Each number is 128 + 24 x the weight over its row's rms, rounded and kept within 0 to 255. Layers, rows and columns count from 0. Numbers have three digits each. The size before them is the row's rms in percent of the matrix's.

# layer 10 attention query, 160x160, rms 0.0461, rows 105-159, columns 0-159
094:148142153111116141117129155085115127133109112140132085118147121148137174118142095116130121127121147104150124134116084103114130104117123076130140107161145110124100109124121086163172119103111112138125112172094105140084122155135127138119107094121104129158124126111148125168102125123129098181114125128102125085133157115105111117125181116116181126073090141125151070123131094093130182160170125109175158148087122138148160106128119070144164135171127129136107116144134159138116159153114134
096:131114130150135134114149132145129093131099116144135182109143155138164128149132096128144110128096093119100134122117134106117161135147155145135134126124092098153142146160204170093136133161128182103148131126129142137117136131070083104112130086141124121115125076138152086087157121154129095142092108142158138111159129142099108167114094119071150107119144096111132134115133170115155138147121185117151133141119141065111121121117094130109174127093097118169151094144139136121128133136110128
100:148105105143149097155122125082136109120148118108084120142131137122151139107127128131129177111148143109088129137114106131120136120108143125154135119131130117163132100176139130149155123116112101127131128126128159123116067165156143182132135123144066083157074127112174129139122159111141114121131099111164151122153118144153135099106150108139100108116113141143149068155158118163123162133173186120105094132118115146136127123085136128126151120180121147164092132089092151175099150087149134
089:126126103132143141155121153158135117101154117095143125102127144136123182120165089156172081114120117072087108118177161101101116117128141108120144115128132148140154124116131102127112129124163094142155144143126125134153151059105133113092137117157079145127133170084121183103141090093115088139105118096126122114094143094148126174099138137124101086149083154125154145144130128118124139146142138149109173120137126144105099154115137136102178113106099149147138129121092088105120157134125144
115:140132121172121156123134125150113119104105096113165118132163101133111145155084119154104141134087113145135132151094165125104129129192104090089139126130143154104146113075130123116111166130127134097127119125084159145188169154127083140151162113119154128131139143115139111146084130150148097154106117125147100159119154091138153109116126141077127115125116140139158110148162115164094167153108109151137120142122079120083142136169064098120133092130129143127123147127090174122135119150118132
102:136138134119103110143156115175101169129151167117135083124134143124124118129112155166113132128131111086120125114108129118112136084150126169153126128107135088085107130121090127128121124151130087157097184117113094161083095081139121132166106059156144185127172123112099101130114150139160108139126130139143169130111129099151113150127097120147085103116108152107180105107141150119132149161088135136115157118093151125096089141125102082123141170123146104104135142105126136119151151133122125
097:107128091096153111096120053173180134152139106129134135122173153109106127096169111151144160112159126128159130057146136127121136101159152113106112129135127125163113110120123133136124122114113105169092136124100111145132138111177078117081137146149185109153143095148138112133123115141148165164134124122150156120123099118143133115168120106134112100149100093095116132110083123129153131119120152139166118121135136111174141127111177143116105150106135164115129145151153143091154142179118149
103:164116114137148123108071125082125099166132144112123111134137165133106195135159155113096122162125157166191129125129122110124110111132179115088118118128109131132150129107122160127111086106153115116116132140154103059129067134156152105134156121131103100139140151099094147119149172163165137095120155142111136157122128139093085137143100098104122145156119133114111109121119133121143105110116117145115079122099173141122131127162122158095146160112134117159146146093127101147140155121116169
098:132098098146169122118138100131174103114110137115122131125112187103140133083130103118131127152176104140123115137108079130160093161123133115104111143143136126128082120167097107134147095114154128155114126133113113095164152144078113136127141101131136124124183135136117156135102129116111109138097126086104138127147136146132111167164103133176126149100094149045096138122165137149146108150135127138124098131149163128191120110141168117127112139159159100132133090132174124144159126112160156
109:170106124131135148144147159137115087119181155083137115123132130149105154104143103125141163116118125096121111128176090110167107139137164114098134099116162118139119120151120133138155175157137142147124134095118156151146122102132093136110106101094085170141104154081110106136097118110139123101108125159148131141175096085136131158093119141146106140092149137133116083127132124104104142093142086146163141108095165086152131108143157140138172099090135115131114113141128156096118180133133175
094:143101124111147109106173124124161114106130156168159103145108163151127110138108133096112165090128127137150120168172116133101117122114123151081160149147168120143136132106148157078104121156101086120120159137123136086119152117110126109110150118114121122145144106158116096117147133103097104150102055167141150146089188110132089128147154150130112122098078171112140154121142141103119148149139120150122137123097110103091153111138144138114119082117107152129117135113108117080133159152072132
097:135142098131136135120129102157120127116103131122193125142105104160134130150133087069116121141131145150120155170108126098150119186159157131122124137122138121153114154100157117133139075083107116135164095141104131176109129134100115139142137148088114124119086172133125150079150104088117101122128089129109129116154149122140158129113131113075107141126173120094157109107147161137113160129148096123144126098113139125121132113180133150090119098123170124110131116110158148156149167123168189
113:117127131176180128144107106123105150105130109098122110127154118141157130087107162144105123151109149165109140133136117134103122123127116122093179142138150135119170155110108121167098146176126141141165142122085140144140164165141124135136117132111127138135128134106109126129146142155127123159097101113121105082141147146140137125119122139089123134172085129128139049123186107083099169131153083110110171103114138148132116095130118102139164131100171113160101134085105179139103156128096153
093:158134134120132162153135141137056055140133111134138098162098105069147148122107144154122137093113102132111104111122119123103121142135147113147173150161137137150136137119088141110144108111157146120066064127143149136162124132105127095124109156150152132139108103102147134123119110118140168154158156127126105124121084110149135142102097124078138115144127142161136132096124170161153129113144156095121130141179203107136138132150109111136120119115098142175085115131125147136103111128134143
101:138108121160167103126080097129136123133120168138107111114126148124118129123117140140106112138147097129093148116096108111090123119103142142110156140133156136175109187128200169117158094100112138146153128171119114116139168181156147165082113126106135148135103142151119122144085092145140111136103156159121140100162151115090128141118145112170111132118093115127115112152138107155125107110153105112166096144122147107146082165124148138136155076138165145104123088116147075158128127153131140
102:116165129115124103162144135092108108140148135123107157130096119136138101144131143144146118155168121173103073089123129121139134119092125118140139113160132114165119107148151147155085113138122153151135067173150059135108135154164136158129112128157117133124153145120123102150133119153155160124174121170148171093146102136156163148124128151148136145111174116117124128158056143130161099059118144159136122120126154125137111148076107146136132119168109103130132088122134092124136119130124121
112:163114104169092159179140137163120115086139110136165125138137144131137160160099095145143100139110148115137151162142132118133127099105141117061131131133131123097128142116130135139155089119119136083131093094097180108117143112129126122159113127093144145173123172082132112149155107123128107148090113124125164112116171082111116140099134103079111195149137137138152087122168129116128154167151118149173151133130120122151125121100134109178126122089141147140138123138102144123165152158123104
097:109127112116145125164122127149135119084130131135124139095179126095131104131161140097101090167118131145131087120130145106093141142154121079139100119074120151126156170110090084088158146134119123175072132142097139112166141140152135065146093120112140151159139128143130135107129141105143104107113161136165129144139096114159078100156108126149114120106145108112110130127136147122098131096094103135166125124123126149109185144114103113162092163126117153116127101113123120150173119145080155
098:113127142101133168120124132180113147134121050154117127131162146156094147109138111161128107158146144139098143130144100109159168123133094129132149075160113137105158150135144119157065159140116145129113187132123136083117121105158138163135118127141173102143094115111145145095145105160105142136088135125154141113114116102101171128111134106103122136116100122150091126138106097134104142151120100141178117151136108115159147129166120165143120146136156110142133092117097170130092137186111133
099:112119156113110178109163099195135160148134126129131157111137096131126155090135103118145134111112093156153165112100092143120129137133123170121132117113156136084154183122094113122132158114143160145077143160129096108142155122135132114102091131126143107101115133138138129182128120169162156127113091113158157106126150112174132101121137132148106116133131149134099126116164112141146134117052111130086091153130164131140093106105142110131103096129080168111086142120145107161141101127120120
100:133123122101122168117131139147132101105100178135116124152137149072140092119164147111138132138135143138156115127146140150124120129113178106152159145124143151101170123083120103135117141135163142176127115142137157099101150140114121112111096093109144099133074131133122095141125111139147107161148121165164095156140120108112117184090112161123161113141133084147143128119131142141113167118166159088116093130122115132117075093129096130135068142166145107152115156095088128166116153080116105
108:079102139091141121101097150095120148083122127120071099091139091121103152138117089158116160141137109115106093150122106127123130117108122118118165142074153135095097121102102127113124124092135126096124089176153116106127122098117121122110178128111088129135102152145122103122148137092132083123141147161153128138114090169127135130149160147146147149084128122130167141106115167134116112088168160137116139094118197151105129139151159092144122129107101097127114144132124140158149085113152118
102:155124118081129130157146132173134116151122126122117183074168136116132155167130120146142110102108106051129101124121099128100127194149133136144128105137162135124113080127117141163153165120125143121093116076119138140132086122153137115138134154126162096125158097124180110113159118155112164094139124139145131153115139092171145136098170135117106098152140157113131099121122088089142139166153149136151137134151136126131108134111118079135147143127149115133094132112122138143069102099141107
122:169123127102129112127167146128088095160133168132143134117131091130144151141116124137059132119113136144133158138128164158125095178128142112135125090115139088166146104141120121093126157129170124115156132133083114148124163108132150115155133156118087119100172102111153113126113122138134104164163087122124142128116142135132123156122114070115121136157139125137158100143189159164138108123160144135104163127117146178129090065155101090119118150137091163130101147114132136173110153120100120
120:120170143108148116123155139161151144120107108137123144148114145135117157161139071132160135156069133107098128104134139135145153150130111127164114150088108172174148110139157127114070121155103144081122109126140125114127151127108136084113093165099143136119129072139117124131130135133152077076140102098087129150146139144114102146153118114153104150145153149102116162093168133136146132115104111114159140105136117094105136081101118115138145128085135122103149170153139152086130120184139159
117:096149134121108173141132119097138131159159140108133089131138125132097082144116128163131140142122128118151141120128140101144135143120119176152113096137087138170108125136118110132079140145168124172169083143107146109098137126127145109142151179142129101151149109112109115113155123173146104138111120135098139100097084135125162142140122118111093176116121084148121134185109091105093065151124144126109149128113125148112128136101083154137120130150116116119176124099145151047129141110109095
123:146134126197116134115133099091179106147172115166127128172120119139156066151146136146116112151116080103138092139122142151089140119109132125146158083149123123154135110155108121151161147123129115082071148130082102113163125185089144130125122151112129154129134120159130131136147111116112079130085106128150153110142136127100091121090153132155115100134107141109136116138122137119156094129134152128149084142137142145162137126082072144127107137147121126130127135118076129109160102159158138
121:152142163121139135083146138124138143120132151143098131127155145092122116135079107103095124140162135143177135132102104163157114117146168115125132165139150120127130120111164117128129144079093116106135146133168164127168151126140108161136103096094105088111131159159169105189178162098119144124152128098138141081132149152124163111151132131098097151104112131133135137128164108148159110109100127170108117132114109144063119134153120155133128118130163122100152153126122140142162124184103076
123:110139147120126157146071166085116082104192133162170172179130110119151133100158121127138133160116142186126122130122106135127074105167112117095136121115106146140108108141105124153132144110082145140120077117148157146178109133140136100115113132107118079130147103099093138111114149119152144095133085164107126098116159133122075125128108162127107126168122106124112148128145142137179098125113134120168147111134105131142106137145116118105104125150120180102164116130136112157128130109138106
125:153124125124125132149141135136128104095087123140164121136082146128113159164146154115133087122117112122128087094137145154135089099144129123085114122152112121177119146127136149112131115096095124079171111073126117133102091151147161156180157138159103159143137144139128118105133106129120138133105081092117152126142148084145125106109130164118129130139159085081123130115129134130127168177113166098068175169103090104145111141133138094167124125115129105140149147152114103119086096134116113
119:092130131155135096147099163101147113095100105153142143132152151130125128125145076140100108075154127143101104124145151110095128106129069105135151160114120102170124126126115140128107135137082158159120153137112159150130146103117161114119161113087133096113135097107110129142123114106110121167082143053120126121120111107080102165101122118115125178081054143147137103145145140159086154163133105134143133143123109137143145103167140144145117129154153150138122165140126129158125117148134157
118:114117109145139137128123131100187104134121130141157096108154062101141073180083116112126105125114121172157124109121129132136139153091139104140120102116142145139162153122129132084140101130115152101164125155150143163126163137093126109120127141172135131125111115151097177134132115140152138158080133114115107116142150106138193141156135089102125106175124134142131081105146146155129128096139097131088112134108114110145140125115143172104108147146152127129145124167123066116146122083110171
121:115145108108136122111126140150127102104120086130101104125091142102149140139179105111132110147125164098111119135128080160136167156098113140073137147145105118154158069125152114116118130106160087130134145106144136120138121123111110144117103144106125133131148147120162120178092114159136163129132128149143149118122093049127136145127127098144167108150116119140086086149156143133147144081126134095103134114127050126123136138110116181142135150146104111135199122133124114151103141146166109
129:118095134082135142145113136140126130147132180124108114086129114116153090147102114103127130173141104101121098113123136145110120134154115171139106113125130134167108107110072084100126119119138156156082188136192160100151162132176149118099125108116105125180104120135133132126123135118119154134133135136137157140132131120180152158159107105180136099108129093113165153115184120157124120124126160153100086136134133090150152127089150102135136127136145135119124116155146156126064104111116118
120:121072156135125146110154118112129155131163135147158106162153129083140130085090094120126106115132120140124175160086100129096129121095136147111070135104101127138120130150115144115108138116164091136119167128136060124178126124165100118140166181143099128126138136078079090152073113107111104138150158112136133134132111125113133150136116120161133128116127159121096126092107103165110127143100159133124121162133113127135125178142155133119128112117098098116164184148129114107129153099116135
127:157118153154143110107080130101134176162153154145117121092124124116106150142171146143110117153145144174117124096145103143071146086126131109145147135134109120163132167120128162118112116123169137094168145184128151136145124113103113129133128077138108122123135145119119139062123115139147125123138118138116174109126114107135099099118116131109099129096150129145078185112182153127079133101126098121122111102139131130176125136127128126168156133077111086089107157088107111117139136149108137
120:093094179116115092118172167131126128109127134132117111110115132084100161119128152158153105139098070150169115157120118147136158095136141120135087148111139155097102148113169094128138128137172145133127124124071146119128124159117104144132153119136116072131142100159144103102148120162159097121111147116163128099112152075180128123155112143103140161140141128141117126170127153133164139103120139157113112138111111113154157081101135110113133106174136114119107151139193123132147081124153118
120:131120114201108080107102128150133147144135132154144168106124118143095119069111096113131068155131094108105152165145117107143111147167103104152090136131116126158104132096131127110114106115135087175138093142092133132103099180180127127132147134140143123127154148140156147150114148143092100109107116120095102140134194113136110119125114076136160098141144119126091104127158146155111127122180119150145105114100118124121134151094125137160144122083164118129141114120148135145154144119155152
115:169130133123133089140099080130122128153098102151116143107122111116112139161102103152128104150140140175144129128150150122158192133091112126128141130147135094128121126190123157143135133127113107128124142123144177136114072139170122159126108111106084123119088105143094099166093088120115154146115129127116137073105112170165090085149154114151136119101167128108137103165098118171154111136119145113162137130126125083153129108102109131107163125153116140148160137139145140070142137131098155
113:105124122129103150144118114121159113122175083096061137101124112125138186116103132091137183138121117141103172146148138097121120144140118101143127074137118102109108115107093139150121116154121130149138128135142161143128122150129118139119131134153150120114108121109131127144135122096146151149091140109081135100129145129127157111087127114106086113113171118171143108156181149143121182108103131122151116119118129112136185111126159096134168077105055146164168153161108101121147124131141114
129:126144124093144168119155147170111118169141118105136101136079174143127135158114095058135131137148144134125133146075149141081114170123130096153167139126157152110091153144114133121125128081161122120137112144123122143122170128108122136118106161100131172145094106129177138119151134131123139093112150103115125118125082095115060138133162132113145147151140139114134144140149144130143135186165112133167139123123084139139116159124108149127136105146094109119118133137165094139145130057149112
125:128155126142120131155082096168107136134102131110135135153140157104143140148116126149116148155122139171116203150092137144139114100110137143116116146108155120099173119108114101124146101156125135110149181086097158121135126169081124152140181131107098111147142101145138143140168127082089146136143089126142178168099124107147119146101165161142104140132117174121101160123101105126153103123105077150138163087119136115171148112116129164102147115150134121137131093154125123160110129115116107
121:127152131097106128104131118142131143110122088122135096144149091100142141092150144119129147180106126188115121116103117067104121169141114142093144160143101123170144154187131144148130051105135160132111106100145151119110163131157134120141145134112135141119120140132145139165090098151082120114110102158146133109136136122147130134150099104100109175120119122129153132097132139117133151193111089128096102099138151163112110119120067139154125120145127155142114131170147083132128154133133165
119:100128123098084161132123104106112142155159159138086158157085084124103125107154077144169110135102131164130128138137150111095082136163127184122158125139139119110157147104163117101126148152174126091138160136144119158124139142115157124143111105082157111152143123135152125142131150077114145110125134090139137106124157096142158089162102116095094139115110123117113108141089180120126129118137089138134155179142103120101150148144116139125152140117088145134100112171091134098095098137120113
122:136083142125096159104133090102128154119118087106137117118066156157130137136179149090116142096115066148139132141112120126154106119126141149175116146139163064164107129107107119124117080143179147150092107125124087149122117091104145108123138113106109108112081147136119130148159109155140131124147100118103148170156137155098170100135135111140090164151156136121132143107140167144139090134120158122098124112144122166148145149157137134148109166145140147117155137107154149127111085149147143
132:181170127165181153152086121099099108130154128161138134134095104133132121113133101116131115091145136131152139118158074111152139150118165157151115152094082106099142148140165114140118104129119144108109141144098127145140151105164120074107167101094097114169070165117136087150111134175156125131135133134097145151136132115132096142095162117066118148109115148115121125136136123110156128143153124131126143133115119122092181112073110127163122103123140117164143137138143114104140107096125101
124:163108155126076147151097135160158132075142147125100154113166100123143067180124098138141121126117125108109133131152111133133154166147170137107111110167119123117124142154133145109158116076149127117109139148106158137118111097109128110127125123157160109121129161129121095125184124091121124147149131125086128132074164094120115166134136133118170220133142140119146128082128136105120127123111119113145099138135063152130116125125120097105143098113117131162141138079136117141109157141128157
123:094139123141132154103111183144114162138133101145165149091125138153117123157123135102096097114081090130087097156147122079131170109129132149158111147128124086116085130130160149109108121161144120109121079144141179110147124136106109132124156147132144157132101141105137104133152155121127114158163144133129102087112107120126107085105122109126094084146106113124205132104135129102127155140116165117134153116103092161134132137109109164110125139139141150160128143178096144153109186136147095
117:121106147152146122150086141121080136107129153111117143113121117142114118117062139105136089146118087154132108123124157158136105166125115095148143139152092158152147157135112101122107097114157133097117164127085113128141145112152140122146133141097158125146095139143095112105076130146135125162115156119160140120124107143099093106156157151141154132149151109133137130167074126122114123120098119110105132091093111128069130114151136136075132100116077145189152146122107145146101110158143194
121:136136097128128141132122114107157161080158175104119101089143101125121148103143104114118106111122153098109142161119082109094103169112103118145094139119113164131096126123111110123164083157118120076177109098091128122088121135132102088113127162132143153154129131139092161142128108086131103160140134143130163111109111178138121122140182115128080106095130159101111133142134106112112125114133152105120144078128153159109158103137129109162093128144126182120153136143131138126128101150144067
122:109136162157122141104160127127114151111140129137162138113151095123111097154132154124146117109162166163139129119167136116093143165108115080184129137113109120102157109126089120097137131123129141143101176095140116147083129103125098130153150093180130125126117118155111091142119169164120111086066099170117139172112124125093117073143107137139098119112125091140128126092109143154140171105139127143149148105170098118107130127146094118163142131140109126132128132148154127129181127118086080
124:130163150137158187159150114114120166099147178119143098124112166150124136132105119123116127137143126162126128143090139131121125121132128127116090140103101102096164131134125121129152124171085103142107115151072127140133094107104118164103097150089118101139120154150125139108136141132128087145100105144132138113135137109135127141128106110168135138131128113135130094159143112172096141080134110105130105111107109114094159158125109110194132130102072141114130048156107110134103152156106194
126:151100147115177153149138119152142107101111134108114189122149118136117104108164137085094169117124114115136139133141160162084140115119140135149158107126148120105125110137142134167114131117109146163171109143087157107119135161182103158126131111115137167122142120162173121135116110150160106098112114062147136157131134101104170162125119127143165142139138101140145151077114107116144122099083121158139139114109128122118109127074122187118099127100100150151147141125118064132104114121120102
120:130055106148086110114136129097128132183128124110103108124089117148090143116147114120154166102187175122126139129161126127136133119100141143130112112112095153104116138146078093130099100158118124126161169141142127101129129118121070130145107108094118167099141144113143145099101135160094101141103129125117132095137155130133135130145161116155084145121116135147159134130107136102173097145118160173150115122111068148145120078135153092129095164147166124140145121158126105147117169137125132
125:125091090132108109129134084132150138132130118156121178103149164168173152131109166090153125102124113139134125116111124125138144149092123102133148139094109110142147130102154125106134126128093144150128116142099099128184121139112142102166123111111154129135102131128107088132115104075132130124109125167125119137158126105150118175139140128167141106108160093174129120162147147083124109121058070157127162130103111172138130122134081105120159190132155132117140121130124114101138116099095078